{
  "n_kv_head": 2,
  "norm_place": "pre",
  "parallel_block": false,
  "init_std_down": 0.00934,
  "optimizer": "muon",
  "doc_mask": true,
  "train_tokens": 87930000
}
Each number is 128 + 32 x the weight over its row's rms, rounded and kept within 0 to 255. Layers, rows and columns count from 0. Numbers have three digits each. The size before them is the row's rms in percent of the matrix's.

# layer 2 MLP down (transposed), 256x64, rms 0.186, rows 129-178, columns 0-63
057:119138135130130172110107056135114125087135069148181155094157138182145094095116146140168129091129114069123149146113171097114110099154191104169147107084127161081126098077097112116144211124108177
099:093136147137165076097117143158053150166139110124105083110143155145073157116108117166144135143119119189132134087132156205120098126116147067143144160129169161131089106094173160109120158126104033
108:079124097187157180171140104078101164090119190187076142108122087178139135085092170111103138188102126105115144136173156120115120126109144086094142152158152091126079131079137152137149103168101094
120:072157148137118099136109125106108122164164190091184105205149089142127124089123176075129150146119136086159064121125130161112121080108193109099172154111129163147118135129100131150203137152106076
119:117104098170124166165125101070129135107197177165116192117086051133135108127093123129119184190127128114163064075136134154156116130133135086124149178137098158113097158143110132146155145086096085
097:130119140171099171141134113114099124143171131094156152148152154075133120132153194151107171151073086199155061075140159147107160080105100135116133118097166075077101103078171134168157129139149104
089:124132151124175111195119100131165083160092148152156133106063163084103116134101063122141106168103118105133057145117082158157118117161156145142172076127116120170127114110086057155100187143095146
110:126092166155148081101089167108113125121106127173075156143133183206123107116146145174106098116073097143111101130140105200125093074133156128107117137114067170165134080139151137103132167137152057
114:072101118139159162114129093114175165123159133074113134194125057151111140148158115139111167129106167112128124163140130119164121096175117077134165114155101088182157191135130150108150168099132034
082:150152133157142096126108182084160153102179093173101064072151099114088091171133145123141118148170156177129143150133117140147161183081126164129169103100118130176129123148119101227163097123132157
090:115119127101110164122133131117134179115141145068159120151128153137156143108102103170111127129123138111079075067098034140100099104114147101091177098088090133110114128052056145186142136140085095
093:083159117176136107127111096126152059151097143118206082117134131141140133141147139143156190095010157172117116144097131111136136102122112140110155131134131132151110193146114139114090088122116204
097:180137083062080154206178158134114118106143147125100094096141131109130108132138132181078088126160114115120100130107092099096162149182102156124109138155132133165132069141129104180129075110135045
093:043099080139133130054128043129119122125132140097138154173185119194128136126107166120122117118115112096150118151090126117150147141162117132117135153097053117134094217145136156086113094154121111
063:109150121114103132117133092120124095140128157152089170144119145123108159100109115114157071169052156115121188149170167083074133121129072115063186144124057131127133155065141067117113132129121075
105:139122101142139148214121106093146138050139144157111190153121062113144109074159149150118174184114120155135116122147118157140189098142155164154127119132136096134050157156128193110144160116162100
090:123102100113159112083119131065123118096155111150076116152069174171114123096134108115138133121135068125153093128151134133170136175078083148176128191122139139153100179098168188094161091164110192
098:050143141159148157118084119120121082154245098105125083100130165104088079120126115118137121088117146111094104142223147127161107092117145159155128122115120125146169145100070109100140132103128146
099:109163097189119165140112121183138142125119142111105196172140174160129156174114111134111109127203161176100143162145136107141149103177146140101124130123117148114186081123128137132113210165163049
097:114072081100180083143160129118132171095145129127103188126155084153053142129076141076114091144148130113124105151104157118163172149189105120171158144132105108116075133141144183081185152129164114
073:101162182170138163075127115126097087103120068187134134151137124107138156116115175123184128152114146142092150144168150129196128147105160111063183088076102168092141118106114180107165169156106154
107:095112086142111110140103194157124166129121156156155090097153166166132097172173147156111149081121146134104080140090165154171126174161127130153132221135193139130128130099155096140071140137196128
096:118120125142155132122208106162096201107110129176119169129167130152150190121094137125138094171101075161156166138110130132135102105169110062102182127134150133132158124147146046181179119135160109
096:160189141113138133134133110125106110047161098094054094125077198097137116113134154131117136152166130151119131103103100113078152100110134078147139196151174082198098090119099149142132080115129133
095:172166147149165118122142152105100162170119113065092163104098113120106170171143116119128153131145116119193049140157132126103130097154103085085156130118110137084111141068203190146146195126144105
098:103115073169102110084124114122149079112162119137150120121189080185156115092126124095125173121120174112191096106165131108157126138131165116121175163055130167146082101108151103124104156207113084
132:137108082132141111096082128127104116159117195106113100146193113135140169072136144141142139118147125084119145165175156141130158120061139121136097085123147062125071214139130189109170159150136081
090:135169151101156150188121102129136131089110115068085170077161139154111138136157082157114133136144132163133087105176099086071185170127110108096139127141112108117128121117161149124060115161073036
072:104108137138149131148102116091201175073128109160154131120142115136091150126146103128155142106190175121114121154157050097147145142157140124156124110097104197178116081146127140094153161123150235
096:120163098147130092104105109123097201093130112131193093146140174162104115124142185092136090134138140149095088178159104147176131200087140126107148130179173050117136124129084108091129175162142135
041:091118123207161117120127118112142116131181154112080087180170097121114163157113122132146130138118087123114161119084157114166147098113102110093170128104178113106204183125124187169071153087112183
095:161107125123109083117124104152093150117076169152126120147113199139101111046087203142131110099094108161125109126090177169132170139120141120141161117116134075158127101081146161074124178105140059
114:121051098071105094085140096121167131117114141116108119087150115144116158157095137119122130108088113122126112193145122216130135164085163120078101114141120131142137074179181100069113175066120121
103:121166164197151100029124094096152119126128135158112146157126087108064164081146154092135110139084125117112093162132193087123108104081165096124201139115130125118183171128145133153112125117100131
118:106168156163137179121178154166096081137092080107104126143122081118120083132182120117156093134132116131159124188093070102128135034134111129137107169147115104197081117114133070130123163113126092
100:091089163135149148047098076148115115121092109162198155169116086215114138059102116092121092124088136075144112151121096104129120179124171134110136120146071135096155107114115127122170156144129114
120:162154163161154152081092132113122099105085159129148141103120172111190138090107162162139093127131157156083167080099144135071171193098135077112156120092090137129164109101106110091134120134213085
119:126108141136177101145115105126140098137033173075144074113102113196152083105127093131146112149090106149187105158147106128138136118142142110140134106096088152118173117080074143097130160176164055
111:148168183139122161120085180097102126165100153078159145172120186109161142159152166146131182122082157152141171100084181122069100129096179145119174085109149119121145120120149189091175149118145127
117:137139137077138109084078111126134125151106141109130127163118119118086159133082144176135108109130071076153089125152112151069188118133158147146142120118214094130142140138098240140155146093120076
081:051115227166175131090122132103119124105121138161117186188089131139149131094147128107114139126081128140125142093129161118118074116096142138120151140060149176101186084076104111092101156123134149
136:089094145167176106148155122122139160142119125132119069155130109108155160118132126141073172153070080125128132126134137167097137158100099180147153101112170030139132117105091166106219118125169088
105:064020107109101116088120104100088171091116187119080130125075163091176134117123178100120116153133115136189156123157162146146104107144129111154141135085183148132128151080109163126109121086114106
117:107126113159178110155078146138131090170170212117135127182144076147144131137135144149116127088117100128210132121131188158121125179103094129141146124135178065112131126108146211105100092106144093
121:220116191150113098112137106129156101131175130146150142082162157098130127179126142146115100125091100128110104121118079068160136146158185126085102141122136111119150061137069167188183168152122125
112:070184174165104110066082141181107087150148178144129147124131137141127103091147131131127110089127158148153114136158126110151229094180129161145111136143218150130136127154128121124121148165095074
121:104117108137130121048139059057121160151193103140145157136149108124119164196127170090138140126096145111123122152144095152103140183112144144088154107099114089132131164157133136116107098108160024
091:123104161129159136118129128154147080176096125136103094199117122163102115105121149148071170095105116120146157101157133222161171124142141058065157137129079075136148155132114156122151139162058124
086:157115102065061158213131176118127172129139135090119116120163103109127149187132150184094135103162139137146130101103095121108173137138094133109124093148165135154159088127146114163129098115128018
085:081114114170127157180090146088178107141137105150164147116132182130124145112135104187117153118107121089156146076146232142124125115128153130076142152118129075141139127203090125150074155107122067
# layer 2 MLP up, 256x64, rms 0.379, rows 130-179, columns 0-63
095:093118135137078089132079102136169096090109093111130159151149095094103121146142126127128129076178146092129183177081114064125100158125110217150165134152155159127110121206099090109151127088116091
115:175103129120120152128142169116143167059118111070076152146133154113155124110036129055174153135112177159091143121129171170132105077124108172106096103154119155147089086090131149129092080143133118
143:078114129093097082154134095114175120069149094115163153107155063121155141141095117163217117116138135145075104087159063140129146159098132136090114139098113124160108106199083114117099093107101088
109:155160135120114149150176224152089119144170150169139167094115127045136150082165107152134158128103135143128186129123150133110134082107113098196085179118099096122121124155141142202145151120125165
092:171132089119086199058149143133147121158117117146125196077073150141127124186111125134139116125142101167135183095087153166153115094072137096153127140180076163102125150159094110160087098091141124
096:138078140147134072200157085136116165133135175114126105159107098109105067081185153195112095102115154162095098150132186092155125162132152115157096094104132131127124169084141183178118154102123095
099:147160074121131166125153167079106117127190147164094142090107137129110125078171166151152077130147114093158098110180097101123168096073113070081106106086159148160119130098160106143124088177062131
080:144115128099177124066073097101116181110136097112121127149121136099102131170100089132083089090117161115125126164117142160127110161140161135145086142189083081099103195119189102106053138152185122
086:056108148188124089147081131100101120185149105113153155159143103125167113157186128116131107112133150149120178123110128107113104146101108157084100072110226077067149134106149120139106138122108066
099:163093087118103130096178160068140140192153119090089132142072120148177181119089156072155173153152115117103172127142084175122125117136135137130139177127105108103097160136133070117101179156148194
082:172079149054115105161147165139062135119116116103106139120134072180099106089123171098071090172159148096121104141108119106105187136176127128136141119092161153132121110136127088122184162158088059
081:076121190174165164097102089121137117108113100121104182155139079194106142141093141147161185167132114142095156125176187140176149108120193113123186126098112140106117138119084182109149169143127155
096:095110200081173148099110156120125136140165108132126139128139078166131150144100110170196082151130167105109115171174116129105137165146118182085075187115100139106127157129212095124110147162174151
066:162123167142091136198142125155145200077130105070085177136117144144121177118098146111155186130097233140108157157128120140159159131137116115094147085125150102112130123080164129070153138125160125
115:150141159151140167116142134097096159126143144193140126086114139117117165101141131100173117201059175103163146091118098161110122073075157126185139181135088098055148146119117119135085107180113154
090:127177142073115177105163142115160139155125067192088114085142166115184155122167161162124207131118159110120155170102090131138185122081128124136102133115128074134098111121064087166138100144108155
091:164101046082116119175079133136135158083078127166129162163149140131146149088135185124111134165156109150132094145078098104138121204116137192121144125136157164157104141178166183127154109163128085
089:087139105090168107190104129161147161131126116150138139139186186143084171124084086039139156148130067092088136138161152089082050114088149124136108153154119130129096153109132151122117150165152157
098:083079149137147159194106211108082099158088090165119114116201140129146106095113133105147184118137106164115141115134171169080138139104102121079143104185135132107144140072109122119115058144111139
106:119138108138162156108183094177135063159168118134098132112191069137133118136122121106104116092132158136131191146138124137142101137104134107095119035144149181061176127112133121108122138160066192
113:153116111109192161130100132162205136118121112134102136085130111217097097152126061192096139140179144079113099110089083135123116154129156098109138164136112105130139188127138121106075081145160092
090:084149132095101136139074180124183050131132098048095150128179137149100113106099130148130160104181177119136076155147157118088110115091172180091100136123137158113122116116084166102097127118112076
099:141123119140180109121140169087139069123134064172132114097104129125142102131163175148155132163148133134101155124136089074145099151148067148091155106083064114083148121175118045108139128150086062
105:112145098164159095148126127114177130138193110172128185075062129112085124098089133138148119227164163124052103097159142089113159154147140135143128146097118105178130102124148103184145133144144152
102:144095073135175084125128157147106100170176144182176128120163136141106072177131142192107048105125091102130111099103157092097161156116141122159082139170099103159139162111179086163135127093128158
111:154126135140089119142135064140119169131113132102079102133127168112186184111090069118128077105108097116095118100109056130081181137166138155110108089150160119152111159074130174161120148188182159
089:127149164131088184127162080162113139038125115117107153117108138169151145140131138103151108129097104138093130066187102094129111055152132088100097110087130164128124116083176134126127181198076125
081:148160107175087075177069122150127117215110143140126078109163132182127157155105123170079132107111141125152117077175181148097115180133080131145141136104135175093133140099126154135103146062093115
089:154137169118210146174075100110182091147081122146067126116125127157145087164108084158096097095153111082131121145155131105129129145113115097107167106136169127159128177173148137153097145185073064
047:136163135151170150131091101105166106113091093134162190117139137149168132098083199117131132150174107069102102128168120118087114130118165122137128122164037130137085091133146087183179114146152066
084:107127124132092091113123092115150114116179147088119118161107089179090101199173147149108151114144175094160108138112114123158064107111152134080133118141200168082184050166121091131136122135085103
115:147024146077141130100148087116145143135154122129135131123106142160136137185160166126128104102141175106160098218112073138090116168080136118100110132147156152114087119107134075113068156155159087
105:123072114104164181163105133149141123139161088096188121149160120120183077141162208130142139154164119073103108108145081152098169170125127061078096130152102109113062120131152122166151124139136092
121:109102137047174111087130162163059101139154096092170165154131146129075113123117119124138144049177118080105094153129134166079130183076133128116168154154152129122139165156143138131073101161154137
120:098045083087120122183126133105142139164153069140157117128096083182155116097096105098110134138120153098161102158108135132158127087149048199202110107122134107104130146091096111095144111104142098
124:144054103148160148168156106086118175145125083150096127080146153141147152133137100153129153120120212126046163133123100127111142171120109106076153056121102050140146131095142105113098138120157091
118:135113166104165145181134089150170184162086160069157091122142068126168103133168104111113140098110099153173114191099109105188103153130133159108161121131089131145134131088094128088117078175114065
096:110115156089175157121152171097066166137123140126161126176130134123163141127139118127166071148087198118128109123093077137076218114089143144094129095130077096102145127067081141136119090114134088
121:155151111151108141154095050165128128103160182127138111104113119114195134113181103126103022095122116092150074148126060121132130166103143133128145161146185110150133181149150137141145143191133135
102:119145172140153161140120098168120043131192148151093168207116142149176100133145114131118097108067111191142129151148141066110085084137075107122153133134126136088172073149132118102111098106112152
107:115143136122150180141118147054169137157104135107139120155099064100200107117143135168138129139122161118161124128058144121168118087137079201155150099149085083112134134103115186120141054084141118
101:147093085108113144110129179088130111089125121069170123135117092139182046082115190146144129064131158168140074136139118125146063137141128136159139098078166167090102151140099101147127120082086098
110:110112084101173067134086097160119116111132123099131115107127063145168121119127137127075069069175079160105083158159102096139138177118139133111154097099198113194102127118180157105142129178115141
115:104138095165165089169055143092159128114121171128101095095163132079162079118134132169115122167180149124143080140136136143152156107185085068168075123108119139082089132159104155153142094096068139
117:165133165118109143115105081132143189095148113109121143098071115169145095051089123123144120091170156120106121134122091107142219146128127169108093089135136150075065168078120186150107093144114111
139:170090142123134136114134140074109196146148112126105155172160104157131131132124167104153117131103148159132155188159111197142127108115142130111070164168147089129032142160190086105157112077135173
087:141172124093066081149200106064134139125134110048116091188117115082148191180133139126146144164154143144184130084138083132135109119110179111149146100136149169173109121122118141108168128111166142
073:073113108180141159090101083146122134081136124164083131133151114143130177153106115105122159164099079141117147121165168111174130118159155093143197143121121158124148070107129147094173186137161226
098:182124105133139187150157149142149084102149085115114142101099076064163111133119105150040119115132128124127096119125157134139127199104174131098117160081110085192117094180118105118143171124179168
082:080146091074113100171118153085085050147160131166085167076151147128101140146053143143101172144102108145093080117105153149104132134118084149175136145132091095126130122162144089136078144111156069